Part of a small language model's weights: 4 heads of 32.
Each number is 500 + 40 x the weight over its row's rms, rounded and kept within 0 to 999. Layers, rows and columns count from 0. Numbers have three digits each. The size before them is the row's rms in percent of the matrix's.

# layer 8 MLP down, 128x768, rms 0.0777, rows 73-127, columns 0-95
095:486478492556497462454475516408451474523418473469504546496514488477542483501509537474529537400507526389468536512431505518541438530488539500490460428587479461573497579424503529514528545425532514512579497459438508412468421485458492577494519584525488490551537451546434511497454470473461590504
104:457478497457522477482441529499524404468405473512495473537481513483484537513520488417492486518487480518534475463475526480454374462471464506443443507457456535514454505537484521470482493509553515516536496501452502541519486515362479543511476556448510526469503496476502513550465554524513513488
098:526573504462506458515534518559512532523459545486408497495472485506493496492476584436537576519482517439490474519578472509530538533520475501484514525492489526540542540514503487520478459573528507498519501535538494488509586529520567496480525456469499528497515477581530467457564506463406435489
100:502519502555531422513548559483470539561520539486519488526522589511539462471539493469494467499532493545520506530484501461544605461461490560470579546424557550439429537501491522501461497512490500487470496453471513510415422427521551466469558553470513545462580557502449512488592524515526489506
098:525583491465488404546512460592485496477561464486526467527484501510517544501579540466550503455538411515466480546524595535509468515579493514553471460444554434439579467480526558514503532512530491527553501489466510447549428417470584524490496513497482584449459417556574554445530515512511551511
104:446523496504480487500438558505462458551546489589506473485493574495528506514510558512489479535491442528517438498483571454460519601473549496548529516524564508502528460519501553509447558504459499515458497552489503496533497573541513563469488539420490557549573560477522471572569486592494498515
102:546522504462411454480501466565571495492572494491547489478512518502500520509487492416434569464480487533537442534493527488499500512474442457503546529475497512476504459524489413471485499482544507433473504487542502515528535490539492528550468551429518558553561528546482423531415479474506485496
108:533517485524540513604468563492498509469507546483494463545482559512521559456564454489413466445534457421491518478529508458565453458562468523474449580466482475541473498503501436514506456517497489578409496494467483478529531513595517521431507549566485450510469538460483510434472462511484421496
101:524502496412521545448489581542477487472506485506522507503559581503544495488477518478538490517530507568485514501567612508495461484541535534560568482466395515430523478522515527482518541452501506594559499476434510554485473462551477475499449483501504510491551507514464462498478536477523536501
095:498461482517496565481488463480536428486462505566458490452479506488453442526443489416555517555542493379496477509483514438530469460457481449462512479571545516520527455538501504482554515487524472499603498531578499490528476511516478478494473425513491514523546580527476563508414482503465483496
097:508503493499508426496455561478553489521490516523431483516438536512529523483505494518462541443525569479462574436502502563538458463545447434469522445582509508448471495447492476514553521473495506485532504534482500497484490513493526481485493451512507470514494464468631471546460502461537547497
096:513426488501498448541552415504524545434569472494562471478591457532514475501508499520451452488538504482510494517530498442457566434622511513495468499546564521495489467527500510567467569474423489467584497452497486521507526612606486494486517539499485495535531413466548448485563507487516533486
098:546536502469511415494538519519451555541432474549519519526481449501460549499417471469512516430544482438542463560540575553495494511429529521495498530530520541490564497453509490476493462538531513536472500430449496457500511506474551471529523447641477458411567477522510479503522435526511507510
100:521567479475548504456520543563533532512518453520537481452450415518504462475420468486501473499536526470539443443572620518504545505489493561485540491513527437539573476522493528520352451451521516449538497482554486452567476489470521498491510488512496492470472496470466447495456487529529519501
100:482502514498552602553514481566464558510465454506483506485531478497475444467473488554506520511512473538553508513556473550562490441475418591473469455482422520520447521516504422486561552542423499454507496429518498506454466527497515492546537476529501542537541478455455515502468507504555508517
100:499476514436472496527512550459487488490466514484458485547462507483468557508447470450506492494480511520480464588481494421486515536532564480503530473404537516476463525539503545464465526549499473534415501569563507500449425465452488450504521493502477472480510463540496431562486473557530464506
098:494470505578485488520477504472468485540537496565476521476547514497491467490576495508507361433525494452534452522488476486450515455565397485463469502528467502455488539508507508471513531507517487587489502477614510422583481442506439489531516603469487461492507551476532477464529488432573542515
088:430393513501453526553498498454461529530439475492484497511514533517440497487410421460482474467489440514517522561448490479565571511492547542468445524462457496476453538610499523491516499497524513445475503521537523532464444488568559497464524479492509505443454529436435481568541605546486478503
099:535486492474566503489558527505474499457492498493487494483500570506533441479499485424510490525478467419465580523528524417528559564370548513530471547566477533438415570503508459542449432492522527485490503551533493518513472458503492529528443495519516514490497552475514489499528596459513433506
100:522526491492553522500385495429478522535465556528461473496464568505548414484532485528479502503525481468461457480494504576553484508494586557481539532524549520495471489610516488522572523492514496443527494496524497521467532539561515535453512579559480481530513554466488570551492496525506446487
097:480410510476535449549478568563588594517517507503484522520480502504516495486428503484501493512542480538489566472515471508544489476576503522575520546484505466581466518590502552408486442462502499479466502514521480443443522485473528533524498454565501457416433505458446474463468526529523483532
104:489414508450519491489482556519532445548509505516482507412501490463532548481535449523498493427481471469444494494455463413542523588547503474521517556524403479509550490478498518562492520478516499549563499446535493484482543502533529444551457534511489419472479556470499471428450469430469488496
102:490457489523506502489553494463555541513524489493545443474533492491517453492541544516527505615493501571448562434563501453468468479481463459510533604488533541586395501424506520486542538501527486582478504503416491480511502549519385446426499505486524466469473562574483461537531462336444491505
096:472506501509441472522608447533564483454511550548547505547494469523506534519537551441535524470535534588504566510425534545577548559581530524410489628521521475621551507471507445503511529480483503502471504580555511534492502530562571492470500471469503513511500570538477473474551507515534483505
100:559548507487471532543504548531508628553516485436519525427525504509539549501521524511467434463446506532449522524562516504564467562594557547537429565436461534461503502513507497521503458445534520511451500472535503465552500518525496473534508468531509381477519468524451530530432425554467462495
098:521523501447468494518585497498534451573447436445490492480450562503528444524462504502518473531514580457525426477516445534529514536518491482506517528532574543501577437431501522456498519510528483456563498477536518538524503542474440465470509516496469506518460481585427468519460484568501462489
097:480459492476495521594532531560480462523586462518420541485462496463554571500469507474536503452511497478504539512503547536512511519519532446550481582540502509429494521431486523432420506417553491483531497550508511515385492471473493625503459490531512423543479450493509546503452577478461507508
106:573486499490462436480425467430525537481506482566493484499462513498565517513447502470522523464455478478490532443452507470485481490533523510518494500553585518484494532520501539409515470546548490524535499573529534532551491515443387625544510506527498446468504446414507515523438455550529490505
101:496534518511433498547510546464450519586433496418486514599469492486412490512467496492543457542453534471438432525489508514499508478478516551536544495429477507411589563486498458531486542539537489453469498464501538565501457467475463496532482451497500557523486516501499467549407520572554448518
100:465469502474480485486468542506497516568567540517483531521492485494487481484422452501493458454484436486462457553453466507430523614546459470538535419493544434494566482546506479499495533540485511503559501455530507469418517488474622492455486540439464439504505493498506511485498470509513502490
097:539529492473456505570456424523456545471413523459568509502473504525505499484496459578538512516532613441505505503452516426453571523551491547547512492538467428523500460421498508500540473495524497524448497573578492527501580509466437566591452549529500558535489511576449452451456465492535546498
095:546565483507414562523492473433430469525512481501492496553470552489493499508447545503395450462452489576486498541571478576473491407549482527508496519512553475405493476544502452495518532542498507465491496505475474536553449558444516415518497472561474518468525487439420567535509463504484556484
095:426464500560488517511518452464435456439492477505502510456475586497449527497479484516500412482425518479476520517450514527502496563454416576585527480520515523529522560507490525483477478471462483491595501496533514534387441514538482523512490482524505497453523438483517575544507505557536481494
099:513479511502456500515471512602472502531470506465555489367529534498450458510570418442504474508468528466515505465544484440491467490509465446510501502482403520557460485484490458492622519490458503433583497539456469503530458463514448508539502602521488519507455514489473528489511489519519545496
104:506502520513457447493580495455468543502526534482512508502465503478528576525449433440497529568436470484543531513464607463544560512549517403465566444478482459484515515503510497518434433554517511499508505479521510499450533521554398466490531491500514459446453493551551414442508547519397538512
100:552516489467470540411476499486505520499455511504457510447510578509527557530531444475492462493507471563452435471526426481548487554511490464531532488500493437428495465587500531499491551454479493411491499451495508431524512510526455416449500530489496545482560528492472496501453557440427427492
101:551413514514431500493469466454546474539494469511518454513554538505523513484533454497508503493420569589506490475450479455454479543471442515395517462569405472515500528491512444393474514540554495550541502488548515481506507478541495545519521488510485516451547495555520456530543479554520515500
097:547476514466509511511503548574556476487511496549478492487416488486545436469570515486476555498413555518466514468525494436475463422524461568497549530475450526526491551499510444561468489424430521429486500519452511479583490528503539554423493481441497560480475522504504540540494460448535453502
105:507455510477516492534424489496557483518533510552524494522517402511509499545506540460496511428551454448493487516509463492477469409512516468490541512481470400531513512422500520528499484428493498523478500472594513523558526576526447457505521502532506543508537488518493480475481538440517484495
099:515544493476489503491581550495435494473541489465520490483434478523489452504525497464455558470530457491517606557502473550543569519563492402527497454529517496503443493538489585529551493499453487486427499471451488482536514506518539454530477518509478506510497457579524462512496495406475462508
097:457511496488500484558442466515483540502526519521601497512553527509485511490549526547509429515506483512480516509566566575540446494536451478455466469451511512534505537511509535494417468484505479508452499482481547490531533502517541580502488492506510520474418449504520478484504573502503535512
098:450489487471495491531574487462575467491485483491517465479516562517475495510504514489499511500477449431495453512499509464471512476511445486482466492579488524440458528459502456472517560413459490479447497527500511496509458530420556429428498476492493507516487474511503527543461459587498461486
100:547550497532484416533454489513526438535424454479495506567420408500476517452501489491531523382525470457479555535462505510415553423439386632461472437566545534576482485511513490561533453598445511552528501483487509528553508565508482521537483550472522518497485497524503435552524514486478500512
100:466511497468519528497513517561491523528485452491472490558431507489537575502479396413520506485526559448487593541483469572475524457507519502373495512598490557557499491449507478505446485469503493496422502457460471474405458397428554459510501513471501478466535494480453471432446541426484492496
113:438462515493553574508536497484515502453494507524526482439499530482493485554526457495546591580474537496515534506492510512456467411500479465517535527462456479505526485524492502437526517492497492532512503530507492554532517517492466475508496506468499482483545488502483419526500528467438529516
103:567490502527493483501475551495517518515498496451450527501537457506496496512503474507494487542473500542509528465585469476558511512460491515499519470493557463493445515421505451518437514458569482561499500452568500527440507569490509470582483482482474492505539475432515425546470446512537531495
102:464503494505483456480567510484523524520540496552475462488470502505506505482506473507533541396486541512484481570458448570558540545502576501455519547517562426525471536467502507447533465453503472609398500491528481476473512453504481581499479542491499521500560504516535525510433479532486532502
098:522526506469527518533496466508427534467514503532490491496496548487532555510562419519555574502544527429454531469470575513542506492439517469536536551486518494430512552481512364511441520404468500467481498502468482494578524434549428545530475577447517556513419552459528499511443469526512564512
098:476482510505587406467487532501434528455557507508583475428463525515454502539564502586526558503509455383523486476488509536480507495518531508494558511486475469554529498529502463429479479408510492496548502502609500515475454571513480524491472634477495501531553443580582447509478472508476542484
103:538503512490467435464476448514548441549541536409501494502429508484458435520515531444449486465498435495447436499450548490476517458511471435507514459537554516554403515454486511527559493497584481403621506475490498495493485491446514563393479499474496509484412509521496429460498450491474457498
100:552580506489537524477478412424519409544544480528408485446534474510470551481436487478463472523420499555524557526544456512503425483546428500547587428487460527465479507444493464473599565474498499482558501459493459516514519425459517473569483491484480488489530457464530478530479497435511587492
099:558548511468493441464416510538420473504461506477482473496464497509518550500489476449537480468469493544496492550522450542501439510489487475495440440486405478557518542537491466471503455493438494467458500456502482494544444564506472470503502513521517507422433425527546455550539457538504534479
101:496559491477532474539527469461544480497469467469532505513550515515501482512562469612451533517469534477543464497587519598472515481375476526576490600498448536546410486509520527536507551528530509450457498441527492474529496480460584422476482482493489563435528525604555523453451535492507500515
097:478483507497480407576543447519522508579512488471464504545460527490537474481431548467452532381534533478476608476440486510497446497461480558531479579471554487432418515479491538529520488512479500481575501538429484492468460481433535475522498501402505458508519532516477554544438573455515487510
098:554512481536483535511500525377448438450603549543539497527417516482489472518509477521481554526522502537488492502425476494506512488447449552567494506451466469536503509441510535547576426433545501562489501541476518558430457509502553500512502489466505436489553536412482448498563497572499476515